Part of a small language model's weights.
Architecture: LayerNorm before each block, learned positions.
Training: a variant of SOAP for these matrices, 773M tokens, 6013 steps.
Each number is 500 + 50 x the weight over its row's rms, rounded and kept within 0 to 999. Layers, rows and columns count from 0. Numbers have three digits each. The size before them is the row's rms in percent of the matrix's.

# layer 6 MLP down, 512x2048, rms 0.0333, rows 218-326, columns 128-255
102:438535511478511579494533486554555485491589520663545459551478633469548486598585527562494420517445519528474531495417496371604551453568486537550471525552495557558479553556441497521542539379413511489551632488422407535545488427436500515562479461558500486564487491431584542510483423475556423510405555452503488438571484542561622369515515492510479493456530492572532482363432490532475459521517
101:475486553578545500435484413560403470467502471520399468487455536454447387470518454435562501573492504508498500488498453518504516573491490562398383529510421564445430556425467507473483509538512514382500610464532566555396544567495601478604423514451453564496494528546488454516478479416447518541485552480507489488508478499507540541540424434483558543525567549437582455522565550464387525467437
103:469568497445428538526512508501541493453411525533507489519481430510504518524434504499486514548447538620552468499569495497510414444442589493547495482551519477494509533551496540420557500483486588441523449483482548463544509520525487521526502515524581478519424520462472486451359460520518525491480511495530447516498515425544454476444496584471511526555544445450494490473591489463543543526594
101:542525493519492501542485432577500453458453462469584490511453405530527486537481453446487433401505454582527436564455602553558526442559489418556619586530468498515475572502456566484545510531515481478587429484403505537470633475557376465484532462475551509475499542527460516525616510522484555570581465433585523437518535460517459490461522509480516476511464443537494607535387555509518508471578
101:422563473482497505589503502493461490550510485428472554561489577560513482477535571535571517504425485436521465385476442408484461529578467577482529541556574553543509447452556557494533486494569544459510421645492578499464571596568530450478559536454537512484600512433569547483557507469467438526456506581446524409498550466536563515468518491555499466422471460559523508596394595545462555508383
099:565545543494498494487426462469421483530467536495491503469515544503441499508511636507528480569610453418435500430466533475586575521553444534446540490383468473624551530532479532549555515496476514508464497421433469553475475538582540562529489509540500514378548567395470477373432438438544432473598469490420524498542528535506369486527481509488512531488549440480575589475419528466548513532493
098:448405489486476553463496500461473444468559573502476491449560483613464525524424502556509581494621519493550566525594501531510526543489560500523405511519585526361494425590439594554572578460543527442423555629492446570506514549442471560467551541523476524551603548494536449492406288430489460468505508551534501477426512504515548542575502531506461439541477519526487512545512462517524568477485
097:492448495517516465485505430459496407527457498447467517527505462548513409435592463527488510554468462435592524414521442415532339524477535525538425541483392531547483566516506522505469551511509490497603544462469498499526515399497485468542491478478503547500462471583600563526581573519466513540510453516510538533533427507450517518468483519469528526396426495469522538467402525536519484509464
100:447544483427457563557494417496505517471513468573489490556535461500463522505461535464541418457442466544533517549462461532500475514450470569570431499494479521470544465436561460526484596501496465518510447504537570570500591440519499451506570527460583576522428425477537574465510510502484551411449535563461471483524476521551504551465553530436636368497487571442536534529505464556476558516524
098:470529520528489487489538462490522548532506500512492572466473441489534609507480479550484447520469541579499471463503505636457493507466497525509414473440511495382480636485517454542546453483573543473496405470558465448552521444457418445516535475574491466471523567555533561596457544561485525442489523471544471511498496588488488481575489504512463436451506474440458516576567522494476475547462
097:529512447450525501449466495530529503495528554560551440532478482519546507490629543482469559568504490522476489486552536544487515564578466497521573546406429392484501533662402468396456475497583482511493535431463484509509378363503462541546608505488524469440481506484490465469520507550498486509463454484491529574519561482501551629502459462556505468443457511506581467580448515493493550517478
102:491486460519422506529516449501587637414394494516599487497462589461608551521407497445441437473526493467469512478585544523510515429468538461602485400552512494557578530577435503487473465435554490485510457612497519546549563443430459601482517482530506498554500547432429536501484521573493565573552481447559473490460468523588579485556482481563437508592505511456483437420546475470529444503574
098:486465479533451493511439504621557510532626425461473527548526486411564536495566523620464412553571526481503625469558494546447422560466548498514516417478468505462506459410512535517561430470484559488616520506498546483504410498504400467566472548475513545500516512492479555510544455484472526453507401484442493499568435557480460525416489502495491545442489571448492566514493646557546485461437
100:496487536494498527460484445424523524386496450469407529510606479427513465557556446527442516419610444535459522533429503471434587425588566460552463442580425446474453499510428495532471539512472508428520556535506464568541515541464524567517565456477479537484521515544454586512388383516495527516493479486501571457498451486492535501560502434434461446480544473473536435448484437452495510409505
105:412580491423544548557472451496464545497486544436467453535486503499554502475571472455583476522509530548427494466478501453461483477521437504526493437514473456479507529507399545499519501529517497504624476560516559530480562518536550497527503539504507418469608405486503542515454513492471512489484489461416482495450564473496489465496446481479403470439487468592548519582458557462589591486427
106:504481503581448554561414504589541450498467465470453525495564425554547555520603609391474558487423655481549563367486530462470439572485502496493629496420405448516477537433492541538451502468462475488465437498511490521403545510535432613529458554494444504378497516476535512593545546516599488474474464533579444442502461510432558434518451516451518524555478458517531503515566492431517506478630
101:424453572505494531402493592566554537498556470483393519526502457455476418513508507481504467550500487488518540446529497466546489543538557502434427520513478550550528513481506472471436462511579442541485465443450534479437505510418441571516504503600517569520514435494477412536498440472536444544450478478566471525504559589473578463478442486417539470425517612639514459539471504474358540556565
100:576533463511556487551493568394444431474485438524509527450526446389498572511607543526450448459410522461456480530413555462575426442544525457539483464580461482578470563534589516471487486495488556470523479584455474557516570468532424511459512546566538487517498532361557604522557509423475604462524467439460498509420430448407509452505506575472537542521479426507460476486465507509505443537444
100:514519459468520581415483501531615525577501430512462518480516520517579469522581490501463417511507488571422560508548564518490527553406467559599621488561532446501529453476520533483484501515579471436466494420445425471507518593734504519509470420476463513443475514515523579519511469580516584450565472499529508528476520558455498472508563517416443491535465540509441553461558450436513503504550
100:432450504561548499511420520383480521501515562485550441567479451624400492554512540511570497503504561580483524526451551499385456474461484429530550507556450417529500558433418408448466423474615555545516510456508485540490543458388552405478368566548495512488535466505531482604517505488562539526447562464561486493504464475501479461521464472425530476439520468501476479413486473502547466501514
098:497464522576496530417439544559453431464466482527533566490516573535487480577562502540475511627623507548418490522521522509492412549545530506530471630488471440471511477510487535456374452453513456524445460460432481469484521519460499475507628531527491480484514440502470520473464454411537507459590429531457571465426566513490503461430483466534460480494529505540456522570545502490531484554557
099:563484473521525506428572552552499470493540473442430573406528471355535527442484512457437451570575482460515482563521466467550628494566544420621583550528555520431503454565433457559444502488466467557607525482467562556486488576465542518500498479449514551533515430477468419403591569523503552587474518480474493478459501560515479510541534423556427514606490483489463553465562548566520476489451
102:461498555510475503455460511403534500525532560549615510487520511564571584537463514402483529543579480479529448478562495462487398547544501480488444528532507418507506449518398534559527485509474578442460538553528524475459507549524478442560580575530577388436467482574534513537500583528419468542532587466496529415493465600489482468444475587504516607562590512461399504500504524405445505546447
101:505448555418515556531510531537528441495482482502515451483506465570520377437477530414507517495476497557564496498450544523543423513481450481437448432524526544513511374529445406525544553415445478423521552458501535490497478407431570538497541442552521511454490503446669598515466511505497494388437555544513508484469524466456563418522495501536473468513588536498539495446597557537538500501619
101:379461496487522491515504469486512566413488493474482497515463422535511556476569497481563484546643496569472510463572454439484445495608534416514566401547478491530538454511496561441551482400476548512407557466569491474518544554520423539498455614517527534563486426542553497528406477472433427477528428525566544470590524424544504554396514524603492516566546550521470574569512557527484485498463
098:562660493443419503448469493518515559430465546563490566501458576537537505463546456536521468424410455475499535435424554539488581570529417554461578529472483518552466421447583464429505483466502528562501475438485477492515417443572548430600462465535431523543531488451446453519498529486493519441583500467510538533577562527553532495504529494537558550531613461545453541438470528504487483601559
099:558368412545422521479441564503483472509549530543563490576621559470518444462473578586418628504494517557531425542450494574446519413599534460513481485526521515488529535494398575540563388531538421513567421507499531533431515544639562473458545534575369476498444453524531554529494612540553478482428526581437539498474479441422547489449399482565488501451466474471460554531472441523489472392453
104:516558535387481602458580556432541451549527487435499538536525538528427435535531499515475459488548532487422550482512548437443530653424515526580622424534610519516468440426509568500500540489487535499507494517562404470474469518540540402502470574568527488532459532442367546573489515447426583448462551411483472537504516535447585432447524499428491460626532519556517546542482416516628533566526
100:485600514502492404419550527583536527520488558443590475427441431599526399520515559389471428462501492559512474490482439496461535470506497409540491566429552528504478535568488515481548493606520563484441521509494424499386551507464512494512542523524528506565496487486462442424450572569481503496579584557415480496551469452534524507398554474585464460488483510457531464532565498576516501486612
096:440491578502487455422515443397549603492461407526481541499447445482468542483435519481539442449569517499440519542502517478572486586566493453470616503596533538512495391474502521496557454531475542566479567496477507492497472434398555524480416509507475580496468545398518430462468491577483390538417410523519497507526487501522493529533511464506557585558466481522486439563544511445546485564557
100:491533542450478619474510600559469503502446567543544487523466566581452414545521491485562443397579600575452475502480431548461542511576595446478487504507499552529509550502504456513539486508488409588493452539476512479468422454569547538498488543548436539471524577485565523560414539485479552440502600443496474504555550468485460571457480507508477482496474554528460561483498393575517533481505
104:470478451641474469522502559477554503524424555595533515417509533518494499533485529479519417522563436536480549489495548663490431460443492508580469489593501517485504419518464454480478547546515516551564418495538482549478481566492507563471515468504543510555510548578441555422558512452536562522488529605493391503494543457553494549496544413578510473508426490511507556545503502550444440513560
101:520533569456503528526496559518402473517522449384475532563501483363527516510608551569567496537527512505550526459568465522336538489517520498567405519413478589567539543539491454503537539622385523525483482504467473507465498449434465547398605465525512568441493507347510495523500555418477541449372429500552483517437494500578473469468468520524560406466523448395567546522574473554485558479510
101:542555523509444474486528523526469488584440604514632545503536529539514609574486491439508511557522450555592542532500484472513474510394624527469546487437574481532510429477501584517489498466475588457404537603502513484500576427537499486412432509524526442484450535502536503508447543441457472522546494441595479566452459545515453451490490608477516564574541523472512577490606475413514509517550
120:557503411493457576512499471513507409504546518455532609463470434475559472476544491563474499498478391438545482498378540543426520465514477520489486521407465437558534461527510326485604605507466557553514629461516541481578508537556505515634489519488489424510538594478374534523487415517502432497435491529452473423313538587496518583512524528534522507525514516518580475419508401509529482421522
098:548536464476531492545500540582476556504462537479360563492464467395488528528527505595479653493523514429569506444422431489539537553460417511513475392560430522501501414481574552545516541516455438586588526453458399480448520470558535393538492474459450549494469521474490424518521598548503524561488465601467525490435548539549556499525500545423508432462418517466488524391484546505386533564479
100:542589524537463517527516476499519456488502504431559489513549557405556528492441517506619410514561498471476485489486511543454452487596462550523502500441504501467472526558505539412531536428437446539553261437429538558603564506581563376577419506426519593412462563449459479395460444451609490471444522436506510429529560544459558539454577452479465553537453532486466526492429503386566595593547
098:444432569515503544449558527451477524476488609420457485509471434435588486399561471507356444521452442542573551509540562551561437522417500491497463467465506491559526508583500476575488433509495482516512505500513410410501519488597523491548553445533511496580521517485455554559522510515554586513497490506410483479496410519407496484519453385428516544471524562475554436443458536490450507488530
101:488465433459524540529603494585510520503391470442489555529493484559474509378567511481525503527437497581531461501473506442420489421510455567527479508607446582398515589462380458516471535445512509486470495424459520602520484490456585509510638446596411478510438437527573500457555485501481576535474550431435590558492469512515497563475546444531557471436491510529559504448514489563552364543470
100:637532421549565429514527485469504507523539495553496502545467501498494494474524555534498538456542529537506501460377592489468520531513408448485552406518422466427470519520479454494544548565568437477442470569560547486589474395530528487586547407467541413464524521503571535568449464480548525524496497500403490472520551532476471580458528555480464539476561528500550536551500541506529536481449
102:506449365473551514591592541466558449555465510512497508490498532488541516530519549503490468401558554464532533444469452444484475629455409486505442503476463443517461446532476512466436476476488541491555403527481501429528525427555579468456495487551503459508521420501530479497576438515463441541532581481506495537476443538504496559473547472544496537467442535511480532450522493490541534480502
102:537498505363560433504521505594492506493464574483605503439463491450527424446471379480496572443450515482457554561502432509594593488575479529579520550423500447479482497446479566509459526542435430469404543497490517529669605452463519471456484424411513475470494550397536585476530451541467545531507500439465542544524441538521480482471546479457492504440491478493507556568587476470539518568600
099:525516456437429503533471416532467375535449510442433522544582479369551424501509576511448674459545517471467483505528446596480516479569575529508525623523537504485441399503455465529409456536491425550450553525446510415514564516480424462451425494466555479499481491448469528486550530524477455519521487498422479451589521472524493487572474489544460559526478514510480566517561547545539422447467
103:562492485513572522470440506553385509340382492496469494451505524460540541518548435447483503520511495507525426455529475635469459682505544499495529451464428479483524540524383443511498498455491490465579449547505541499416449548559533594506472452533439494524620561539452461490510563533548547505496494521424466418556455485498468582479506487511527499449479485575474540545498609499514455501610
097:473485537470456433470430376601553563520437526447598495488492615477370427487388474454389602495478442537573522461529470543483529457550518470493474475471465511528432506407481550501444567570437447612425485540370466518417501426476515540481530519538468478527474459507485544485458511465506444439564484580518501482430499454582571470520490496460483527531502474464484550507593542436427502548574
102:563514498460463543452425549455442521605486416463517468505545490533427511541534566488495551528577499458538501434423477558555501455559425511436583538486537494405522464444514458548545496535523520512471486579443488527459546486441534519551471519500548485526526527437465460511415586533465461419478553507527546533514531502574510485547511533581498466576440575556412454526557473502572514499589
101:447450526471454509517484577533479563527531524467487480565503508492523550555325520437424540515483503473454522581553579468641454496460463465464549496489458469466568507513463530547568426467537551487492525526530435510523483530570419521468494444520488493469526506470473475503503611501449426576466574579573507535458476537585514449498405547519504541623500452521514440515531437531445472433440
098:449420415446467554498435543511435426473499539465414435482535397512488601434510487449492462473447467510522457493577452576445520533527452391429460541429483506549552520521599492600479459531461477458561534560501578423490486576497472549486567456560508519473430470415372547501479457532534498578535434430571468529483497438443508394528560476471491446472466506465392478465541405624506503513380
104:455402573439453519505514500458516515611440516518444458546466460542528531560408532544372467487495466526538478598585607558553491519537524555352520608562543548488463578495476531534480587482484547540488246535551457410517521494463480448463561462461458518553534482542501462491576462499478481544469543478523481508547453541525498521472547466503540514413368420452569488502466490592487568475418
099:421579464504446552514482557484500438482526526516460495436540515472571517493413512557464462474619496505500467504525495528461491538413474489524514516499530459530476536480484429553515521486526560471576477499438558478567639589462490489551556514413480545440495494607582461524465466534617521534495540551485470568447528534413463447555530476563493432496503514458457665555562406464524481547570
100:515584581523519458548495444442495567470429582487532543555468547445465439430520500486468501488459461470562455478486473538492478477557559535469535564499511525515534405441546551461464461466549544474504544451573496466561471483486436453357580446493514512440476516537524466491582524486447418486548390580577512486523530571473494486463483518455396479478549450474480513572532531615509515469468
099:484577500507582483514486496422573470568437564401499519518482536579515464516422522403565451559482539510443461433447628442582459413472496578510513467527493518609513559495496450512502453487526497481518555494577460521498489569509426534461515569499482491536418472451466510595461372547480426575531519472573479467570432434545522500609489610540521511479467456500477419604520599564414462579483
105:486489468442509338510570547403466540560450459392451459525425531542482495441584494554473609573593624534590512545428464446436524420519483505460505513469555561532437527514517566435517470442497488483505446480480578539446487590569468510579486434520498510508506451541457539536474453458492445553440494559491493435555554426585432485464403512507532491464450526577524502561467537473512492416477
100:501479490515471531561458544476538530481488467449560501491541478497554540484541459531518439444440550454499456495417486477533546492563491471512553519476478518510471521486570530535494462489480443569500569405509471532449414538544439494485570448490432425556559518505589470568561615451513459488521474516535501473509426504616459493478447576431464379569502601549486584458525466578552466405446
096:374532438551508525483563462452531531463454389512496497432463486554528538531446416477487525444531466558486401551479444550527524514381494475513482441474527505437514544402535526469558479504564526436470413478580458438515501580437541538438483434524408519568471519529624470510544477523586507418480460489562509507488409462480439574527526514506572495503427597575462557528513470511465432406521
098:580576523430489434448420579561630575476452512472598481490460520544534537481466451489556477354592581538424413517438523531504518534396548481546516533388625445603544505466463479418476419522453576479542524472513471459521503407402475415486599459479542588573540526545504536494474502460467434520524543508536525474521449411559491565504463421517523444537503377506494521477507531491537503548490
099:520536466512553562572542606461496552495498541470569498427517532599394499547510445358616546521535528468505464538491572505506529442581493542505523596501543444586447589455460504537497454417606540441405502526519529493500520575461520509386473506547436390521484518596496570527490566480517457512497530511563462524549486574461470522411504592547567432494492521525496421413481463379496517595493
098:496431544575577490518486524594418542535469515444412546425457538434486470412552487513475456444502485504467513496447506471551464461454509398487555479414494527503470480406525497496423550569485518428518393461552507525455370562593550454451600522533533512443480492529586469472573462526541420527478453455478547454464487431433476515474533483434515495510525542435576559481524418436517568539618
097:507463497582525520578529520474360433488407490535486491509560516468427532491504510422530545528524518503523526501536449422506585558602539542512489527465485453543459487507534372425513414544439413465509450486493448515537457543421484497519484519443471584524482520498573480489521523520483415569571421430451478518494493557460362503537469580431562589489453552503499522530519471483472493522493
104:441520476461537603544442484490446453530525439424530434522495487385504448530496416514518498605553501554468499550474500618489555521520487572550465453498531493457497532549516564458509528560522418513470606456546487567569418477509460526526576510591507484532491407407429477522396579593482537463528473476394502489486395522450496468492503525495492515457497484508506462435487492505495504512464
099:495428539484493470582500538446430464496459446603518539466484456429480483495436450512449533526472594422550482482621496506538485442534450596462496477513494464588514494522492543410467598532547532500438481495506598507535571572453504547461545456486538512528527503559526507563585394567453456493459470496488487471444472539457474566412536498456497428483496527506511403445484425536464528450678
101:464464427511453535535496594467474426475515478527466521444477504481461473509463501420428551515580485510516406450584440601446587469457528496577536530558559473486565558444601658454513478452580494528392555512533547583515447467579527419474395542510489505434477469493503575568523569506488516567432500484529518412477477443464553499422491487459461479584412534475532518577517492382463526467512
101:400421472418520540556452490566570561486526458588540517495534468525504455499546556454528451481420573562501522480556433498567500496525493536499542524548481460524524507472501420594358450521526577520466520402515569509470440506457450588459582508447464384457511578579598522499545575488513511570442512497540544504519424491442582555543467449545419503460555488533510516469415487536535482412488
101:517407531473529466465509566499473557484563506542543496521472591436528481470473512494461585441556484485528488469526450461511528541469540502504535521520561386569481536493570375606475523518493415446620561506522483606612474491536526451484421541472548599531502545496453554499496528562552577467516442431522460534524527526586474541510502549567514486486547524397454443464461390415462464496541
097:489359528517446422440512511552424563545553520546438545458534512542482418472489479500467498493500522485451438535536453551595413403555489490475506530538560461546496439553622466517516455489449401512353515521568456530525460436479513590474589520449500528519518453437472470509489447480447404476450553536474437396406531447612518461498518514463564506492467480513419436552496494430427486486586
105:514411488531510414490523544385544498495511482567496521507526539525472495571412521490515522494527457455579497556516467543563614567508482553485505445581558445550461470534465561394485560395562501594432500491474436513513564443534524471457442487558533445471491536487503561522500511516482541432606469461468573377494416428490478549419597551578491512576567536480533526511350578472453417545492
098:543526502478475632460460420532534554460400463432538433478497445508471461506502433459501600520532519440454527497449507594495458522512534555569486492586596452605536501579463479477483516465545550444481498504462469551561578518571503506476522521513439552426504526518588498516491426480531577501431543526481492553524408479547427528516421548535565525550444435488464569448597480517406480477558
105:531494552461554499498532486537427516517487495425556551516555514533440475497507454512471548458528349502475500407542500489556423529531542431482514524490510544411553540513486467450509480445557485556518509490445511553546554558474436462500496536582593547560394500489500553550432393484504467492406456557574542504497450458500514547576512451477460446383478484414441498502529420493442470438498
100:491591579474513626488519403463505436532658565464468462587520504463585544546364443441511513475513609508547604430477515515441484473428551543539419563463512530537529562487500499487497458403455462540535488516507444503546493389431556524472469473475515531464543469486493536502558555538549496454536431459567513507488522439481524472510468505597483577521544470509494485471500585473476558576464
100:570439555593585522544500503549404441445589551482510496499493534566419522578473441622512425478489443501557491520475476570490435539517540480552503492484515504461498477429576504505492395430518461517538514558556521506508482461443515536506525450553524451549554495447533500551574487518457523456480410537476542501446407592500423534428519542492521548469528453453512575431464569536540505491514
100:471443472527493518438521500520501400543552474490477585465495462541517523462509504482494527511487530491481461497589538427497585566442506494449487433527400456438563431580573578500432457555527459510494476432402494496548499405454576510468527487493480449437569490560537528534576543510441521579411387472490462484504576535511526469419513501467504502521444466456583498537442572489485528562549
098:536473580461424543476512443516432531505523508535506476550416388482498482490588472580475403525511443509504532522459453514438546464505463485568586479549466517486505567437472638387458409479408430515520465547505481390403429523540542459603527459583552643469505527550492519542491485482593438482521571452522445481473510551420496494535509446507534408537569508448506529427492513433470598453498
095:533488537478453500559501478501544494403577550517392571498554506603520486498475555535482546469451496474544466513493429399546546495427577482478495414477474518503491558501538448515529548398479491373474545551532513517491529459508573496513517428421436486505389466526530524471442470470443554375459530464566552660476354436578547541445541412446491528528564560551513495439562467486461545441498
100:506594575499479475552345520494482610466513491433450491495503524425533505536527466467587425514474441523490419444523464598495514463386531478526445391440473511456484466474601478429561569491450522506518549441547446559475512581415550497475448563612528513515473501515436530423533494394493541631447504540363541591494558538473434549534472477462534530563495462519466510517598479532504544546508
104:477565487452597523518390530500461482521463475511547480414400539537489534493561563635512505611454501495451527528491414473536475544365517480482533436490466463514505502373499455506470509437583480439397390472496412519531536534493454533504435418531486633502398506458600487490423500524498485483484478447529512546475547484483470511475489466438498480451447508511553579432491510465589548525502
099:433465506513553592472487440523529522504460526510470480462496503425406551466550567555483496453482519519531559486437529503579502525584464535479439473489478559538462441416472601490486406587576625506481559530524517496554451493442461468473473520441455485514451472515556538511491591430487503477471533418510476509496521510438509559522496470613454585588526494426523453469563414518472560482612
096:458526474468504451428414534537509541534485491483500539510509553532636566585592471508510470532481507483439442520453479529481455533539469518488435506561390566585436465473453529485500602495615624456635541514499455524586451379533478480477438415518487454433531503509516486408444538433383497408557440453407580480562478531519444612534536508364481515466499564460526421490573457506476520438582
100:497447511518502544542506459520441489579434527540417517474581576398479609527473552483580567438551494602566475451463414503427456504510527479404561473443426404516584528501496534501563567454557475500481437441507515535486586540530523534422409446482572451513576525487530463558563373479517558575532493551507477427489500460507459505529469480512566480562505464504505447520391459569496448390450
099:494434559455490473406485422470443445514371506565454464493488510566498508453490574374533474476560572498489465486573389476557518535524519585511448462486535489441532466459610567430417453494575480473457471454558579403550500454453575544549549456527443483427509502572621487517495528505497566606408469664486446537570476483443535499470419525563569438439555511488508507557490418459440510460479
099:370454537590474572509581518595445457469584471487527518482540434594466519466440562473511457448481552571567509472502492426467534499531499531510548554492537533466545385570573488507464463492496560491415591543534496598508467475541478511583553595460568473497413501567499491538454526473508579506430453487583457570534498540551437444568513545521464457509493492471507524529489517531402489459507
098:479450508576551517559502553521493454440439473489511512531479409527516576528460500477506493505508520477493541449548513504469446546407460450556431471593501422502526520434477406528518574549495585519483468527498541631507461511601562499453587490460497504574536471483424429456468605452485408510535567479518498421466579490457604588534481472458525451543444517469570532477438494487516481476469
098:496435482566431452521481527598533528515489485542508487529435395504514493470509527454570502460572520474442436497498534512421570456537446528510432498518594496419420448439469467554510456499462413480445594538581438527581525437464472546525506428503527396483459447515446516543505457509545505500484390497457490517527502544550524462626454488489503551459477427500446497435598546418540459539514
099:549465471482488512471518560546549488447570515504506589552457455480502583462548503532452534398564486507519404462567561464439524528522498504525413545489477435548486567535447561432478457551508516476471380531558575503456473489405528420461448447506469512474464572569477522536481510445505635432510565479547422519584419407484499576390459479485552536513528502560593486475502543540456526535449
097:545466551482481596441480489514469475555524401466492510571510601480531521436491542502491527485465491519613440495451390627503576512532521428402563487464558512420483429464494514495514555558431438494529590526470507474482490467512514516594449537423479485447481538420484507446461466591440514538457542445449566413633497410525514553383477509557483545510481461583490457569411652503509554542523
097:474508436376469446517576603495491412564390546476500508500536386528543490443445438508504558425432523495485468376518482518474490434499413440521420521524453528485519446470553554516481534483467492531514458564435555487542492519468521534468473577475658512445547514518377493524419490475587555469487511491563451474502529503535553570587464527559448536479438451533520490595425557517534475505524
098:478540452437552560515507585504532455473406509493522518458432445505459590516577455493483545477559464439584490529507528695433471400467455520482415597505425392637497379549489536443519523417517624485570534491472535473422603531495468564424462477556529453419488485486494461508511428454554442441551420473462456529503534535394355442469510468503569426507484474538528536600498427433428475539396
100:522533524518515506538527597494538449474550530478557550487503523575518478495500440447514594462548588511483504509510502442442480469547460525587551486491454477546495551613540449538495444425526538526644424461479467491496501477528393465459552560422485577529467465608514494495506551457508575534466440556502495539479556513452454532466575502431471504460525422561491416410467479514499489493451
099:468418508485463464470566462366545580501573477576484473580605524462393463545471507492395551543552555518519582484500533489503520440605540456485479423568521441565520484475541500488529414540509485510439596492576420547499584524473432483450536482515518504477480517540533526555449573446496425462443556558337562424452486485610474453457496521522547489595507507477505550507598604472439493579539
097:444577493475488582611479532495510540346548474500525492575550488498481379520550505560393553575574527523508488510417531514452456531434522544435503534483446478515458515539470428495535469532472548521550485522421527543401568431510493484496481451532479389500502574465603430496494571482491523475340507527570529518608487448499480462458518570467506451467462570482434499542514424476554516514441
097:521514407488466517523566543488547518510488544483514560511556543543517553480537451488547496478412515437561503517495394559554518476523499566544552442573507426430524523489512574471426513482576525497592591412523609463504474517464508580479467445541580435478580408464366515512493436466519557509479440418493474566509588487508518449568475417512447452509491458492429520550581467551519542425403
099:581470364418479509557556420619517387480494467423550475447551564438475487517440522552595458467501507519536560524461439534607551476545501407478519527527475507505473462494525625486503511614490484537416501446536459452520458633477469438483496473436485567552567497545490505456358628538523499582529413400478502572527485483493410525565540501472520468514518526453421532478459576513490509463519
099:411508532528569458523434573508438481498514505438463531464581566442441560513481478521537475631508524551430494539422479452547496478511523588571533390571470534465511575540537458576474410517453604474510509499492497656582537515560468455542569420466474506468629443497494527420571576484557545505456429462604516571455464493528391556571509460552491469579519474460607492400438612374477383478535
097:567461390519483482463574549538520499410496491454534515587419521547486525460546447479522458519452542484498430443580523384518454496536583556469449486502467466524555462373536528457547501489479541489528387538554395476553509514482554481512429589560472527601597525564478553511454465481508469513527617571500498503481543449508436603452487512457484431515409436460520441420555402481503471500567
102:556381539509520557470539473495479493466608537475471528509487539459561556516548460622481458375492504556495448534510523546427561476450435522584477563461388521567535490477471399371476482491499498521499513500556474518533447431561483519557566532502518474477490503501540487457474550465459563466464477444493443483515550482515508534445501464521548520502458553508489596458452481558509482501408
098:480505421555444547433534371537482552544570462407440515454486479560525451480456462355483466504496504574490483479474463494485584501493560434514543528576545558526540524516449488526494515512409531480522499493474567508462449561512461501477528488559592572518485449569471521577543526517453386425535487464426522577567532401438521530545481486510464503423544445562447496479560455531498422512395
102:516540569593456573420555583527508543440525489452407457579514497583483479494460494491555570531455512597519510488471526490555454621570485498562496478547381567485506449612586426552569494440544394439602416451439594465566441554490498482489621556508478543495538508533495567514455585482604534498462542504398504535507479529485502437442504516577429471443470578468525459496561470409512495495411
098:422456484390411489487533474456548536520476561444468603454432464546487490530561463510538532525370500489399473551503438554580528522545472520447524489547415523450490494522553498539490458478481503501536596534523523518500361478614568465450490478550435557521587525495475461550371544501509479415562611412511519554429489514591533455589456434507548461490533519459577466465480547422576415553509
103:473547499488514533543519423487462539444525604484606486444533510543551537471534594584641435450506446461518507437522463450506572449522520508542440516475502487521508419539512456465533516505544464513481523510439552532483496522488474507483442515439540472532522428462567419466489520464519538536484510552487511415466456453552411536412439466599456482497433430502556460492486506478465449475584
106:475488488475500596487608518450485435421555527548535452524496383525520481504474460476466456547460504489502575405491469458506480579566479492508499500415484563518487471499533563481535465507443577493486476484450477499470545454468534427475378527491567562469531580520493499491487467546538471483459607481512448582476553433459465538540453531455551578562525449507515473584481604516429477483478
099:517516389532599557490488520557443478480515544532476529450459532670443610453502546495452545520554497497501546541526580576513490488452584540411418506424581566440512532433514471576470468487511474469503583377543512523449497494515467477507470452529540460625502485517373516550458493493447563456573521325466546461454408536603538433577543497469552527495458452513519447499501417453483530542548
102:460498412517574570457442473485502383534471518500580455535546610466530449423488501552437517528474517502506463556516526556469592362404508467571549456523472458464491581417464458461543506489441544505476558536476498447463394599435496542484549483367460500537484512572541493476430484474498429501433532525411508490471524569487503475481471468516531450497553454501491479402488538516497556498509
096:578497606487587515507387579530539486483531561430556441428486485490585583490500524522466535496492442488459440450518517572443511609327502508541518448513511484478476515530402393499501459494520477433485510463499449473544545525521433363498543445563523543472543531436476513429613501555388620507480547530433538451501552504468449495500528561514476553524571474500462583474552442565559480510529
098:493369566579478468486470469515457498494407528503531484404482442400500493530420517512511452544451478513493507487498412461507508458384496479466510512502564525458590556494417601536564520510556530499419514484484624575495482352448457548458481507508542522555495474568566576535492464498491509500536443510385511461518455514427431599530469448560545518587540498517468465457555392426465529525375
097:593491450534506557534461443468629454516604474567545524553417419512504407515485563631516508408448467549467565470478597490412537461429547574380567512550509522490456477538616530516566566433501508441451553513530434535507510501441452611436462535513531532523425466584488494521503499537459485458400480514526468545472532522475535446433475489536527592492468458426455541490505523434471596464625
104:570477450478392580567538502544473504540491503482505503565610511549507374537480521492635528452575546463435485517504472505488513560585498604499579569484406603497494438430454501533438388548492469475532485583485458479519453495479519597448436505551515576482469520455506521539557529442569545507596436409551456496544489492467498422477539461530555434442419499559457565452536472518482549542463
099:499595513472480576475485489493480486431586513514492502525472545472440517516513498475504475572407488571481503536454528591513606435496501433480513552559434556456497484533427597411550536447484450504504443447497443527506518481424546580580498455402505508551443491482519556503459493429498457596556629464498528662480483604450498487517528536438539494512520473445486531468496528533540531496496
100:472423471496492530568526592525498485483618448544497499417464575541555499524551507600441508484546510423474449412494533514563619489563448479410511571561435425485545517505440502490526553496530530593441410426504478478487574429471547516462337585496470539399535521539523521423557530491569520504473602542523499509563555472432553560559546510474450504557462493439537552535552439512491581474484
102:445471580435616560569568402595481498406463423569520557477494507485513474447607429549479521457450495463521407563524528488494498441563479501490437574443456566411523514572431514630641469483476578553511520486451458496371407462519527519475542538533485555566586537375541431507504517500513436529508476505436503479512466550504564495508476500398404420420453475480549539506490523533481515532531
098:383460427560475479433478479436441500493502444500470554445573528537466442555495514461478461553464472385457497442489487584505483547462484515461533440506508460383539483555416561569395445456469450509484515621467510601523441586404568508572470543442551540525566468462578486567535568558559369554518474507564585471469580406476391521517521386517441420414467484538504569612519566551471485463586